Each number is 500 + 50 x the weight over its row's rms, rounded and kept within 0 to 999. Layers, rows and columns count from 0. Numbers have three digits each. The size before them is the row's rms in percent of the matrix's.

# layer 7 MLP down (transposed), 192x64, rms 0.296, rows 52-123, columns 0-63
106:502509545510428511476367517512500487516454543393461517486460501430460556444563527489480508522530572527490508527513478514510430421358458532509578517526515471462534457600614475407530566521502549
098:425501477506482468535529479533499533454423389448493556529503466501430485444427504500537579546474535541465427544521447484461415574521508478582565456438464509561518456520538515496467622650503530
100:458532476501525580569599510570515437499498460540434474497478540453460471423526462605495525647512530535548491532493510480527501533512392596446522547440506484545422523489480585500533532582505577
094:425581405460473476602546529558507467437555531504486456467456479502521474561436496463566541528472544461479481456570563543470575538570471465502461622559550502485514477601437443449466493402522494
099:448567481465499554507393452544516417498648540513441497474577464517527525532408377487435476542390496424482519562448459534506564486494464500481511489464490528516527524447474544536435540553475444
096:425572562485455536488535488417519549505471496497567516485480418564512487481497535582535520463485447453578368474443490611491522483386546540492475441526444493599431440410486501488512493492556464
106:493554536518457561483482507500445471485501481442473578438447496474496512522505506550390445453499524530495497523425433452482560474476559450593469401479384591499605418554518443455397485471474475
092:549502536519501454565426485544483453519596536553535486504527558494518541503536506496446496568631543474477453450463458627425539521566434521506461482502478522621429505512409565474573513562453530
102:543428495466516385540465454578615426487482494576519541527506459555436501554496606525474494463504450568529474480493477525514547566455512467535484473446523432403593479508553548404415522471514465
092:489537532528460528502495543487529481507591552570456564463457452522427504485560518481562422490551425502409658544561511485489494523519474555516441531466532502485648458451442506547528488501499605
091:561447523475483565506446401423450511448582585482501422563569435543439525485553531490491454485469541477475523517442463510421565597511523508493617594511439544533512550416557519457534502473537508
101:410522481464548602467456558426498542498539513546509478398562619516507567568502540512535522496530428582445479475498491581465515470528589456535547474494457481568470573498509498592485381484506525
100:502558525565458493490518540448517522470476522462433437522463530448525453524385472539519394497492588463382559532517525400424425535452477516476516498469393559547463479463553554571493548533579493
091:512500559428546538494525523533509461540370496535541513502547608468482418514485559473602481477508504561585628490582483518597503533522433517512514479558448524524464474492414473570532481548430451
114:542478554451495497464505536557558570469487449499531494495423508411563500487463497489332482495551527433467595485500476464561487462477484469437531527557518502571540512477524571550356519474497610
100:478485508473531394471537462512531541502386454465522546530516512471478468533574413459347404550544510470548486457568618548483431456520522472488489487475484453480544559573435540485481472502467577
097:541467471413601501498451502484470445453528551414473436494484467439565471504319462550476511560491473494533524431565503567463495472502561499436492555517493488510541536486503560483628536527572451
095:509542565500483491526536518481523543470446591435441413450473508493474596397494520469470515559536501399521431650583541522463566486563517490519457519456476495434529541539539532464423538447434519
096:490453501514504612567487463487458551618524499491528476474626472505522552498420493523439493401490400536573477502474501479562543522503440519523440447572580506497500534617473486564510432458456542
105:435440511470501501489475529452518478579479448502494522482527477532524570508561404524312476489568530502488402555584524521516552460564451523405551550504544443506483526598530522545495510554490435
101:448520517570488428368529472586470561491452529457606602548501494492467514546477468469462429461505427485456468533544533508456465498445540492442459475460433496557377482444547473448453423490560478
101:549492468481479577522423494409482525529546491437558498510575477465559523552448519635654516508481497538543508485523520550527487525414521578472508506434473537451554509568586452509566544431557494
099:496431489480544533500528534497513453506513529505473546507503604515516630464609407545516463518452551491486465539537514415552490481481480462576428478444529342571439504464531493448513568509591510
092:483546505580467432496489463530559525574428463549475456564462525539560510514556506565587531459548506557439486426528526478477437451402399480628518527574502595509537467470484489477586469538529544
099:569491480555392533534474528446459576597535502447532523515482517488486474463481497428525529420522525497575571618447444419486498489505554539551449468534462454469412432409480577475519493590478557
092:514523546536457580521472492601510550521522393562514500525563573506522557481518585523429425409455458528508431546496425444502465586558422499494458519524551434466523538420487524538459531608529463
096:533592476480536515430525509492451574528565509497406485538522454493464530459526511632629507540385500494508515477383493568458518497526475526540503548548449511498459479616542522423477531471479439
098:580557508440605631489534499488511469505416516520478505562519469534529437473526532515467501506579499579429530519561367514588606496550540530522520539502480578516459562545526495564461436491512531
089:519522412444545398464572500497517466536505552503493511443506499564495628519526545560520562589538477501442541507528480479471460582498446621516478512405493440470504523468503614448479408468562479
099:440525499434454532488482564492519534454415440584421507477394559472481493581572542519538558554472470554458485499581498442469535501519577526473581511538536507482531492431434520614470536616458530
099:473464526580495580541441543535523496411533456383475627493571489479539464537516506528609496532517460568494575542448436508539446551509482409573450477428456484464517524530509524484533501462415436
103:463452524481482408561562532448545512493545527546424500409457520581550520529479490439579567550535469391543457445494485533490450517483499415475560451480441437454560422457488518495406522555403460
099:557484479562486451469515568509490457538513452449578478481495486513473543445518521474375542465435476583464531490505447516454557430494549421514489528402486405541484474510410454624517604495431543
101:444420601403532506542526483598645472406514476396509474465497487491474493477459486558448573530500533520502507458485499499519533525448450459548533508450470504491463386542477538598403479487491490
103:444496429466492553479513470548559493482585480567491628418464460513450577513514496545416554464445496544430487519517495422535480460422513492497457538502537563505535512448501527686470553527506531
092:509437428425437481471528492594513549535460552516442485566572425472501508506517520484542509402483555448530497540418428505511505523461383538614466488457551497444438534583576458492488444471580493
103:443524523463490521420507468401529486516531604563505516539496442502500508402535616425467532381486576463522379490532403414505537518475540477565527466527525443495495481476462582524463495471493483
094:511498505496455511463530516522539481454548521457492516463537531533437443592399513400491434463472430500444559434566524491437503613557529512452448558448449466433490518479357460510468447437523421
095:558519490491463573416395552504423509504459419543542473539484528537496475502412557439466483533435396579500473552465510451474547537413447429520521525412556526559483558558462589455441506474516471
091:455417447523456621502588528492507562502543559418484514470534440429583459475548368475456548519529546461554528545398482495551512482605537529509473522483507531562437521520535510571502514528442547
105:535543533551484579465506597406550456539517430495477468522640471475375512527577437519532575539517507538513445479407553432543539500526455507464474505494404461569558542489516550520480442521509489
105:480541543460555440517477481488447508435481407542417446513492541526486531489447430546526462523552454479564499513434510496499561507450624547404479516550463427409448596621434533452519470465521516
098:578495526469491510515489534455526514590461501457504554514528593564469464497511461464506423525490418392539397494434501522519444575473499393542623501535479415500519457459516384553532475523484545
102:492537542527566560455526595533499484472545526495406491490464402566475484495501501540538411464452439496387455464624520546516434508430612422538563517506486441533456485545489537532490466426517538
098:422573453431499510448486508431411447548481504441559526519532471548488507575444511445524490514598493486483453506530535462534532482464481475404611561566538420529421540473480516488621417447465532
107:493476551475510473524502420482460514488489460469397509432445536528518483475494523506472576581456420520498490444481559539450420589450447498653465509480501567511524478604452394418429485513530494
096:495434475482569485448529559501485489492516482528540441573490411509507496503457485512342501573475585517489487455445530558537507520418448503468417555464532470478490301551492538530506488521471493
098:490488486544430417533429545580527475498484443562490520452425545494449578471424518470575455476402432537484532552474508549459521475526436551502511521517470501518404539616504407499529476594561572
095:408486558541492551536540515552553463539538608596511475463448477488521487516461518511574498433534559460521536527440600448499508530467602425481547569475448387467479473429485450506451543409473464
094:446552491511441564450541451505508431497542436470581547472546480548477479423503439488518465524514556552497448518489480456539560531538446450474428477539488398466517418401548522509487465366611575
092:521436450542512554531551520491500432452471577520576606485503557470516584547481451457508358516493447588593477563382457487526449499423524513480509470527447469537548520433502478441436480490520486
111:478519579544431539509537526541529525510512449532517548466550491575540532432504473451404436475558513549573511519477463499494466469534480475409367527539381424417388463527463497508591480492475527
100:520546478416522465454458445515487543515439512475446425433574499533501533542539368411471556498471516433533358448420519455519571601452509538485518498470429511432481466491412500507505491501454477
102:469464601462378451438507522499483489494506507514463503442558531447454445447483463446482477573479437645454490470388469480486536498435450450531560527455461522454534457542520559484569435502540597
093:559551553553469542420488467563455569456608433598502576561441523440522561415434548436506493555512485493497541507509481503484487431462492473544540535532475476521527493401526497452631428518543460
091:539419491613600514469513495544503530536494464419505531554464452478474565535554455541578483545574510470449474478425471538539538525474582485472505533467584538475434504603475424466504369499431471
103:522453525478483515494399499468519505582506502487425525561494569593480457439500537432437600576451446543476529467512489458498561541399587535513512454561522468484429576557553486582393554515501496
102:498566538440476509472511427541490531549395476541534492442539483474542538583451532504442506456441488542459426508511405492482500538420474417475635457438540462554548422456558473505550522480389530
101:476496464448447409526517483565550604531550505493475563482464626477465524597463477514503483423514529470520566510535470568529560468511479525465542455514582485593576576411465483477441398519533462
102:491463559468543404530448445523471442516518540611526573489568520437525620404451434466568548515604509535446476579573528471530457471528496523509510507484477540595518494419451515466435521465525488
100:532609488597574595477468468544408517502617471477524544441464559538497452483419518567490573455519489457524462430559493548417427534496464481527538528595504465512514445527541477462508587539494470
103:540530517481585515516481496581534535554467614550426540480477529462572497505526454458517418506467437464495516482597510494509555541538493450435445552464515417446527567472518545482662479454556578
088:427563444434495516519531517457524411528478497410576524471496508482501559477563512425524481446550577544526460517536551618417412565527457594601549422461458496512531466496442464485566534489532489
097:510501519458530515563459536486435594606495554462486447424427534498541544511527491511628439501381477501496488517482551457468414433483497584547544436469500552433454453565424430502472464485492552
107:504449538610549521509531521438521522458555482581475487457452471500463463512497532459604519467519451465432523637502495536489576461440487476449484518502457538510611508604496423513437512582592556
112:540564534549503495507505536521553504512491469435511559426485429510567485549465523463383552529523525534477532467493482532470565556483383504571498544508495523495693522414471438582502469562489535
084:490544498475437494438533531509466531501557532435535550491495545554494549547511512428551470442553634513605596507422519507569552457503572587493543455582511502478516505567494500544595443589447513
099:550572491484430516510559512506448446561426507516458551496548480499429516597586465483417580520499454389496463542441477678472507495510443542469515476460455504511513406488492500472536550460495446
092:514456406491448559547602499467490455504380412556428580434534506519528474438465518579508521446524531544452457462443485454498511502474462481384564563474510464470457565571439441492563533500536467
098:497499558463481518530630471513468528508549505499378455515444565546527463416424480544555596455406458480573520494490536550383467460435486557448481491484501462510525475601473441523477536447554506
102:559625537415454508508434569486493582436505548473456496415486458516483577495439512466584523523510547599467479517537472448540525542482555483446468554486564437524547549532539385569542511544431511
097:601504530606538452514475525537523473513526552505462505469548525477473547423500568422542517480538502467638645496402580536492477506513454444577549558545504575516480449473511450493452468515474452
# layer 7 MLP gate, 192x64, rms 0.189, rows 53-123, columns 0-63
088:516456499523555464531398486509634498514534509440470465565515435416556463501474456604483470507498488431569564537491479462630457507417537449472514561581557508439511498580563495490513503527472558
106:488603470526496563588481442428469414489418483502385474510505425502526470473462523428477508543451534459392562538434519499523438552434444492480554559521394438560466482490500556503429487526517459
100:484423600536454511435456472531491542499498480466474433537561433465483456511549573523443605572524435493554418467545546516581509456445442568549545433487519556495451540397485456504516592463443529
105:456451484527580524464554388537484485560526533446495420499444456404516499469552527502523461509480451435389582609476497501465503486519473461491508481452435582547493541552424503584439588547475554
092:505612538506530547496417542521482460461518540469471530494647452547613426544513496509644467444553418523526443542452493501483458519486565479515533492477544581457522476539529506539490536416476451
110:514566484572530477539618534443456566486498448501461554581482494602443432523468517501459411460511477485508577567462516531545438484480546486596446547561534515485409497567526498470591526535494597
084:534587450520485467563488498511468564536485506457456410448477395467559417462499409455432522512495575595519392554506466475511554460455519458487515547560490547546491427572498496566543493528392543
106:483546523491582515492569536543416486449529491469522479454533519519433500475411473423612482505505519453585499667482506601471559521549471523392509572526501533485446487496455515444492473573542475
091:553463534570483485473572477476495499407513505478537557527623427537457437622455484465530460431420493544549393538493487529516415473424541391476496532475483452462472485474545470577528511444475471
100:468404534419508509516439446463427454535543548432511585533533439441496478559527572469527464544558455552514484408480538550501530437536520429472652465494436491538488491530548493441490539398531467
101:503450432561509538494454501513404459452515526503565582445509484469516361418576487474484474458446502520499507500530437506486496583449551487526575468554440559547497615501506520459513504607607539
102:378494502543525537506506481581577545497524512506602532534551447516507479443556532570438569433522423579458481519580419453460490525441474476436524426580443493568516592515557547474508559476514513
092:457544508530491497421579439544589470470538488555605497489563503454491457509457523515550540568459464533503557474460492494560486411511393587536534504490509500551420505405489520505464447447353459
105:508572497499534494499518472463499471488458506440566460543512578529448428532480527417452631447556469414495505509539411500532496523558602512533576476525585504524454350446533533531462521525529566
101:474488518457509530503497513498461464474540453521509499497575484416498550475542457465666581527518362570556528568441565511538495436533480472477506503462405474594450471542490410496444524496443447
095:495434491478457472454571444625477444513578471420564492523460437497543506446466522469490511595418514507547552493526498623568479419443495429563563525508439500490490510546535533556490489462582423
098:440495443566524427492543591504505607446480548553551485530423508420561461456473403600493547471422515500483545486421473465454514467488477503512489523573442522473475504507364483560477546564567487
093:408472440456447484500474517399478514449482444559634553589545512458498532467493560491587481555489603483537477496567474510549453606444472474408523500485503494393515510497453498529526421490484463
104:497598430592531521480451491493502473382492505490528508494411491584487474539524516464422553467362419477474566510532474472487547529408551541488503440549398535489448520537487515462546443453521426
100:522540484578546500493494476426445516565560553489502481631437457483547471508468384487549554505525523476522486492528512451516518373480498433592515450501524596497430487470558465491391580524432499
096:536539560399505450476560509490428493540455381452536486551428526432418534546471539441528574531577479459556557420482525505489472548527486498532474573504525470449470448560548545460462504530459639
103:557423524497532513492517540529490489516426474594421512436536585498516520457448503506571541371426460550539481454485460426512505394429432499503519528536407389462445489560499559445484540478496518
095:478438439415481534445466448474479443522425522392432497523547579541423469537513506585495592453460480495405474510459454545484588547574438451496491558453529489477486468549543527496491548475385447
102:466473561461541545487558500471487424450463462475537607494531469526407448520526545540385558523517530610465550507507512512573444553465419488507529461508485468517537418504455527540370581498536582
098:451475445642438490518525458513529472486484481555399527539496532559468531569513567495448595483445466417480535500497428605526457441502531427413484489405475459446420503486503490502567518524485428
113:447468440414558525409534517522473405469506542436570602537482498539487608556477503460410585517535513488500489508549436523462534444462509473483473487485406508487497591498492627487554428479551511
102:532459547488541490499479508409503474515583537389501455473568523437569516390544478524526523450398451551532442578444549542572528460474458484473412438505436471492448457592543561454467494436505505
102:542465401553501506469604463480472534459589483484445568479502497467532579529414460611428453439522414473458510538557457458541540518517396514485525491427452457484470473464455526413496552591521484
102:505395558565509501498405421402500472534454406448472533487502454522529434474471546487560513468449506512499594458493416549466450483451491517556583456539441517478588530486506415480592522436449558
098:553500532543499573478489479490450519499534551498543500488551422538571510507497447490447598487342544506494584507413460507397476468504534512464434423471504538455483526593444513497552564551386500
119:442569476557439561446448531487549561450493564503555483477423494534471494486510475433548511536631437469510424503502487350507459493493403526535484470574429489428468458435479463413503498530491546
098:469459449469568524458465422418487508484540432476519570449610493403431418536550522517590520546555467542480527483494528486562449429422499547522521489500486616510578450560546497461533429532441485
091:465532479528521519433564437463445488512480394498466560486510491449577547498502536536501568546504376359461466523507482490444515476482505564495508529534501446544439545403446461412627467520511451
104:495490600540553503499570422533525524534443457543519540569548489459481487552515479523496530492470455444454492555600457532539554452544434463490570491500552464508381481600545412490611452528405542
092:515588670482494495410615528527518455444527498483510560480506436498534523466463482513526499540556534554520473560507455511418449550483525503387538502492460392468488476438540581580509558484502499
095:513498506468442512398535463417523439440543513429570571461579494531486583490536491525502518461514517443489490501556624544588452482613394505483503503589464523510553530496583508481534429545546481
103:466520480529516505521378574507556430552511437448550492533502507409421523505479556494562550508562621508485451477499482449456534385603547450484614566484425485512477503525541484481573492503522490
104:427511463578516405531628487469541501446591506482590551500458490521442504508520491595534554456571488520553535468589487517546419419530515515446516544537438450397499503519563429528457529458506491
094:453490532523568440519490469442474489504405521518522471573514529551511466477499567385503601488420501596442495462617465542427537489533554472515428438525510466519489527518617497435500554469586543
107:485519452495444604521478572478500460589500411441578492484491562510414552506547448483498541465446508523530505463456436532538509474466417520496559461377497647418540499509573552490525527553488529
109:464503466528536415458512554466517595434468527398566515493492484481561476532560511443493520497437541423512500471420477510480608450444513414477506448542416535481514373444573558514496602472488513
097:470600563501565555524511504513518535592532576488578513538437487467468377463466546535563488533546481473500534490452463476467405560405408524523534518619522423455485543505417463440486505473484492
100:474492502553548523575495437450502487503522495490542461520538474378534538457382510415505408519452517460526508542483396524519513393588558510450444576508455589418507547469460487508435491521552555
096:490501570486494446490516528621465584557583406449445503509481486451466510582480464540562510522534402477505520462500519532503521511341433498458491519570473454461489482561581512465487533580509592
095:491517525457544524441490469495413452586546482579499416481489467440504614489535471463582532528515520521431454591550552481578432541536525482459460563565553501469515550558584554505594512472485595
096:524584439512472490555551510473520467470460567494489530540513445511437577503519454437428575564483533515536477496407482497517502425498446499500494352485479496393528513551486501386395456572433530
095:507441461562494514442566455527466472556476566497505449458413526519457427448581477613445391590504505559465447497445511497528517451456412552531555442478468450536428408543512508498525492543427457
094:498570470501541459542488565501419528466567579529568448569524523500478560502467562516507566535456528467590547573428491450512444496436461483506616593505553416401496527463584498474503429538518460
098:590501448546457513474422510513641501425519466473509502549500442468461528436482563559558493497428429510497533549499423436424397484582514536507589476482491530504530430543443420453562504549514469
092:487536496506516536570521400511480482507440462583511589504488539473605475428454436532575497531463492487492579523469503588530513457526395523479451493546420505563471612476560527533498494527622570
107:516445528460503366451454447524448411538500518449424499513481540485434489539499489463479513558442549447425523540381558478374529542437445479412504540538448513445465417496471531467517501523434527
109:463552504571563499483459550432579526410519505435400469547487472530463464509485488632563520493488503554378473525525476448515488465435477512445447573524527577581442464411564561481520505525525463
098:548414529503517409468487501478452535526477526437499543477557524526495440547426475543465679499447456484488574432442463514555576489423482521514559444461522554435453499464416535556499474540556564
088:473483436477606530494455513585455440536558552504561487467460480502506445563572457454471532437475527431478518497504513481473637559472559479488499495556392478595441519567467418570492525550420480
098:470502548417516514541480482401428534517457466358460365525469595458446498466480470455493461438506548443547557495508425569501470534474446488475512490464567503539450420495513483562460595512505444
091:511549422393483507469525525472445468555517452575524416490539540486458391526447494505463516536479472447528453521478525412511469519531385453446514519531489397501463515465514568373402473474423517
097:474377453584480594477573492456489465561464452506533447543531362488449443520538490469421500501539459488548507531574550536515559459541504486478460486560444519491515593485538617407508472458507512
097:550515490489588562430484540508519575424498506418541507561426497434465460503510526506621536520424468634543488420548478535485530467505466478508507451503441468540476574562520606502551499426428479
107:536501478551489572474476556508417517530455446444571477457513464494574430585608467456488469566494473463600574431428517497456577491562438504519499456558494486538459498639481555475490525567467531
108:449472504551471551498516489502501507578530518497648473457528499522469496476394647551468589441506497471445583455495514499443447486479411483588520509526497523452461480519393457464427536523482559
106:526561580463480433438489536409469418492431608495558487457573529533419515448532505459587508435515542617481451524520374526523484504526497494419493464525510575503484529524517496462511501551578566
090:507587458477580457632406507509537522546472532490516454555451389508481490448533505464475491461472558539480525540461522446465412491545456484526427537465463489452456406426537597514468570542418536
090:568539485423502521496531502446552504427473457531576510536486475448520599489377516538461532526456429565511433514522523503484553392491449525391518486585539508429548572470512514384495450499558535
112:494479454557464494457402521484445427488495417398526515501381554536552508483564530535567491475492485536432525556467541533446503373536511504454536517387484541542513512525545477402538574539447549
103:476516431488455548523531456443483410481553526534512443578451558450587436497424555482539448434456522440472459585499443438538514484520471506442499552551481456408467488541566503499409578477622489
084:507456454508530416519506599547447543440512539470453445507496608422525470667545492565478510490423482467532517487478499515561456458345442532518529429530492507454450465525499469499446469503468513
090:454524494425499453523598513390468527506518485436598485581482453534610485489487462486507474417431557537484532493546440476521429505480589558531442480502525576463441516427600403456516513503497532
094:505448462586465561427496398574501455546492511492543533424525531565506532423502510509536553504600456471476485556438423489512474510501470600493558625515462472563455404500484475503561533578549450
091:507509611554542504579473537413445561380468500410556514585545448517525499492543487483584553389556508521475508518574440448500478558496526489521439495440483425486488446560547460501559452520434500
090:525583512496398569492562577444486488415450434452529449412572509481489508406548484550396517489482554492514469480447419491571455524487496561485530610489465422424540480492583484494543484532523486
100:486458523439463474497533446551422528492557571488538446522558458596406468474484451449463544446441505529505540554427494610474503430559508526423509465520554628553445505555418507493540481448561462
# layer 7 MLP up, 192x64, rms 0.183, rows 53-123, columns 0-63
097:427539501492555463493466465583594431500541440523464483560371507464535542461463482468430502523446519499541533426603448521440443532562443446464525459461429471575483416429524536503481449538530570
099:503359538499447437500541445534500449479500421485543573465511590484526523585464604477529556566490522593547432518493505543504513449513554514539557479471516598519499404537387473502522506542530546
097:508506540489475583441540473469521518445513453561422459504574482483487456529535572485514392584494479478538617501393480576497504493551480502454581432497491562458550515545475457636458496519551427
099:591495588566482468520584637496469541511502515460497424522504553546522499599510406491509567429524474514567514438441553506522421504492508586420381479545569507455510482488477480466553521524480492
093:461447582525497509525516478611487532461499575546534507561502443435466484518522525552449507405447531489536375415477468430491452443552507507475549429478505548618465495548501529374480451463480547
105:529508461495480375503550501497516566426538441543462470518551419557467537529410522547485448528446478544384545520533491614457481445435482435494414548468545492506442471528568511485507536548435596
096:465517603479522517477497562524532487490470369576585487564500537524572532467550516468462518557403486485512494487449470422446534513501514588543564476478578623548482523477488419402555489551534493
098:601429538546536511514494524508498503395511466475487527482642517445524580607522513462486501502529529510450552561452505540365533420534477532494466559421474459455497470405448434504482517525436495
093:496460487512560514485527496525549539543547503484415506539498558538592477479485499380434453507528490466539520472474578398480491483457586472385396494518495488485496514546494425551509615577504612
097:530488541466499439502420544454413581475538438465451497528446569445485514570503361490515539460480568498395407516531455500538471567496513508568456515543593516511547405511457526483522531493479600
105:459428455498506384485537623545558571493350544531549486533503454390530474468575531512531572480506461479426586470533526470523511442457488477489521543460442495482532510471443511460555495565545452
100:627518531497551522449490520561476535553402515513485456506431542460544500514609455373538541440508433485577542475516478503541567461534478435464494417465507475487528540533489495509563434537500632
091:450503461480573547469456535615497472542501573449454547581461484413495527521426484548440515515583514585463486475435505486437509508460535401516520522466501506522515430535540424356400507460492509
109:564581631479480484574504428527531472447489438359506448460522376480512488482505505522544484516515548483461522385422518483498525562469533541547500484509485554493492408518507515514585463583558512
103:347432530491494517454552446484476492538511534428517529483506514578532489476572478459542480480510506487449467459471555457456490469542423399423446482490510521522396531364417480483418473490558440
101:555500523511554555445433551445426516487466521547447458581478549377459477479456522507476557539570538445440519519531495512497456526505475577529567402513500468570520524416508509476346509544429556
095:472593489462540426523519572499568553446412524503495504568438492523455453485514541536458472517436503468482613396451431479529554540443463506494614431515418434571567473565473456460500525464501468
089:491512484593475409491445527455433609478559529494474462450459526491411491511541530451535434524552569527519515509452520601554524503386532408521511439575404461507528537469472505453546519410476551
100:460537528581544526636465484592543544497531569453584542491454440520551573551520530576431552563566476457456561444414508475423512528503512521545498461632524491502520516561511530507454472513471466
100:620520517520557457500599453491495514402420523541575548529530451504459496495534523577426535418518526524540524516555539423539444531490521563460445479510422505401485493408554451403442524510489477
094:446495532400442530442478550491396496496533488521611534447485563546522500452586486610497595445468476448463446540496473448445481460506566567539519543469594489507534579550454535449533563540524535
098:521494484468486557505502391438517541551452475507562420458492477560415574478445424429486562404556460497489483457504481531555498472458397468449485499484513613614449518426562510437507476552506474
094:443588494481581433477523429562535557470491456552444460549483473532521479552475530509471411488646525604562476544515555546510504496536444490462581588523484476591517539465522545486569559441548503
100:528530498473505394554577524528447441407506479544417498497516591564487550466433515479582540528561483511465491424424525521505573493510416461568510563542471549517497480509570436583445455552458595
095:546495481496546396476525499476519463423460500510584496523422438346463459453471507429477482470498513466424529526448418600524509506440592527497454469411534508477552477441421502488504486603476514
110:547494506472455437551507533442458439534462483482442505485506433577443497542541475423486506541470469519462427563493394564508431647530481514528444508528579497539382455476468543595485470586485488
102:439511466493647457512519488484469493423466515577479527501590443492514467565488489510559559522518555527502440471565495543543531528501446411593386511468452462531550613415528576544536513498474468
094:524485459549452490500551439444472618549465467389475516445477512456591514514538540484510465487507465419556501532515529461484472494438470400517521539567512536439435538513431440509520559613406402
104:472451561514534416434477544606482467351538522510473518510393507529460469534537516504526474510362506483522524567621458589503501498490448481497533495562519454469557455507501486483512485480400442
096:501502457582521464480444372457530496448505462443449566495496460528610526560503472543516469531429508590557520416428478517536581480474464523493462401477481469553508375466515561511573539548533470
113:620518379477481556450495490448535530492581538556527501544544422382512561501527453541488429534532479483455463457498593439525555467547518558524519424571450497464475496554474474502465451411421480
097:465556474513472511557578563465514546506526431484493488487432488583500565552513532441442498625467477657523549519496461483437410488466453503576550552390450556543464466455526472504532469540542482
093:445589562474451428495512537437470513443517478523495471436550396513448527551503515422513538506473516497504505441529435633495565436468472509476571489456520453475527425391607455442563463488547454
105:445451498512571575469510470485405450528499527524506564459576525503442577453458367562457511530546477448538479516491456532447615467550487503475456512500522480506380500504563377476565522514432486
095:584525625520538444473498533474474500503439452488450512512421489560467466436542476387453468581494493506510477432545467482409417513503456617467445464519420467458515575590515535535500499447549457
099:513525493534543525388447479514461559487531459442521467508525594512375544514525457477419462463487540403509515553535465479569532509548460478488502524460548618463561463561554414395551469551511552
101:567583475527515482516531583529487453476433456501616556532406534569472533454412498477483585520488664513554487503509527537488520498556503614488508455485536505429521518514541513464450462441520578
102:510548405501556463511434515470601532450464434533456514466477454542535555488578582465507453523526519468495483476539551558475505526452516490607562410499459464518414553418490485561602392509525565
099:513471490556446496538513462489519495496567475516538613503523550619504517570507631419399487536523527556531494485480527512509402506429499565534469529516590469469495558506508532459608574577444518
110:610522470469469445513542519555486489540391428482554425586439552427525573531525533496545501521492510438494498476482605496559539503515558532466497476599401523525517455493466546520486558360472519
106:441483527496458495523474442525548482509382493393532493489500481501522528564567396458534545442512587395485502527522520488431438433511455376467577528479545530491497529469467538460584438466423557
095:612453583504450474521574475423478475436492529534406519500589592529514546496479537455530531474440456388509412504474485569500474479558426426486528497476462561517570458521543454538443516401515489
097:571530535414490403463465588540499418398458464455482438569481496525423523540597512515445570471536462464517525495482527471493610516547405443506483448471504475489553393501551507498511410506459512
091:440500511511500509501383480480487467450420555546608560447426518517498424541526566447497487469518566463426461523444463509451478423557493473459496566554523601529558520560470492540572477462380447
109:522594436433520482558505399551502477576390528549574489541547526479490488463528499534506519592581592565504553495409532599433473466479485506465490463543515441515487541492523513581560508437577532
101:497577571474429529469528524444423564521554463519454425446475570452515359490518496576533492445520512543532534511511531540521492597516464472602494616509465486586451448460437515518504529575484551
105:547428495499598610516480498448453559552445555412512498522460482496526353549513482549401571499573490503532506480551478409490477475496553550513503567501467489550552530486462508444499385470523437
099:497441538558556492508491471559471584516537478585532424478458459394507514520503439434484466463422456491470458588505391472510619518533522517509575624480514541520498544520484533466478616520482453
099:486524513531601493571484435509522504509448556528460451544510539580438561495563517409529530450579567588448533581490427515624508487437606543537496470457499549499500543505516554470564504420450482
091:528561437459418570481567433525514410505539471445551534467518472467468510366528394527455553525496494551523566526559543450517479473448449473470510508523430482612543486397479422449494507479429506
105:496498455583562566509538474509474445491394604509416521608555533490518472524514600535481520546522538486513472448552498427461429485543516436451521479455568466479445598509506427510412582527481443
106:542485461491521541557478440406440529486402447532549484588528503455480464520450476492460469513443452507546498536545533441529591554440597527439464490511492474566481620476516530505455652499434533
108:446499544550512557432455478553521408437479370443596516618488456514513493526502523536410466536494530515536458522540570422439407474499597528482492477430549518516524508434569464486474537502530439
093:476427473532481436417539581454528496547371558512485524509510501533451500553495592581582406521431519490476528521476577548554512452549569449474524469420512458484511491593553507507475590563453473
087:395476488424415552506520461502470467515548507571434560444502490486560576477505564524448543533446555410557481458505479454585550421566475571549519528517495469458518442434587561496470482430593525
101:590496472370535521511546525505525513594555506512489487558525427492432518455559446526430500529451525549518477436424545489466488440455407533443549402503455504470472539537517485457385542568438431
100:567468472574548469512436504558470543606547451467494430450490493513489625450535511505405616511465475535484528546564537561493564530436511447582465445463444549484504499535515402455577453520516496
094:470534511502530502472464503555511532386501510524472536482466539445466500489503526528466511480511544667537559449562480453477552412542519569480435428534486546500455503578465528499604567359506565
101:375541457410461500480533545426434463498571562520453433501528542498491473524511492440436441406454390396518559466427508511581492534542506548427470493511539466542513503528454437449468451484445459
103:487573582481438509572518523446513590411499486536417469602520498443460481465462472463541460528544396528461468454451540468509497539418533460424551486485489439522609435530514523481614457498446531
096:594499556540492579549451477500612497547488500539589615424507401568483524525524489479549469508439457530606507499546539483596487442606562526548504575514534472445485464480488513518493531514504562
091:467544473549525527593475543457547420544487525566519536497461474491528626602546476494493489463386448432478501515550452543534401518515539410549509410534524543456388451452545468461471497475509513
096:470549530527521591563552475576471451518415514510534500530529511525435620549453424433547487523527496552502546547524488387548507496519590467532495508505455478386533528519521478551378520597502458
096:437543431427529520540415537488451556457481548417565534453455501471508571546564560577483584487569504457478520432527509525479420497465502473521479463536525447405513532462522488367560468428585521
110:531489466508453490499551475413524534499527461526458455516563441551620423515471589423538503445577540438388491482440477457548467536519572487391492516514448492557520504480629493553563519452503488
086:491520444497471458461484642503505445421507525457445592497485459491469464610437472505467606413484545539568556493598474580504475450512426529519561515415563505513527443542534519468553454483515501
096:539534501478541572565470531498488454610498479491555487570521460508489512558373445456417473566522619531493536444523516426594572602467504450588524570519473577486482510483522469515502531534534541
090:490379455458489495441516468538550428616440477408490521579418529510500427481516471553444499474486539524487410519473488465459497526445479464352499537424416471548474501441540545463516526436494501
101:483507478573486536529411499542578439486532557465488556450374538495453482435513596529505508543566471495516416520431491491415507560479585549506475449464440487512494478441585460506467544554467631
103:541503484475562567548606461497508478453506477460489505586469530464482514451537459611440501505473481514464504449512442454522541523491527580531377509426511594481532513637565589507548428461559482
103:462482522516458527406486451569464583546533473462546455543475471470546386536481422483553463467439502501514407479559500490445573521539533498408520389457543495451426597519508528474596498509450567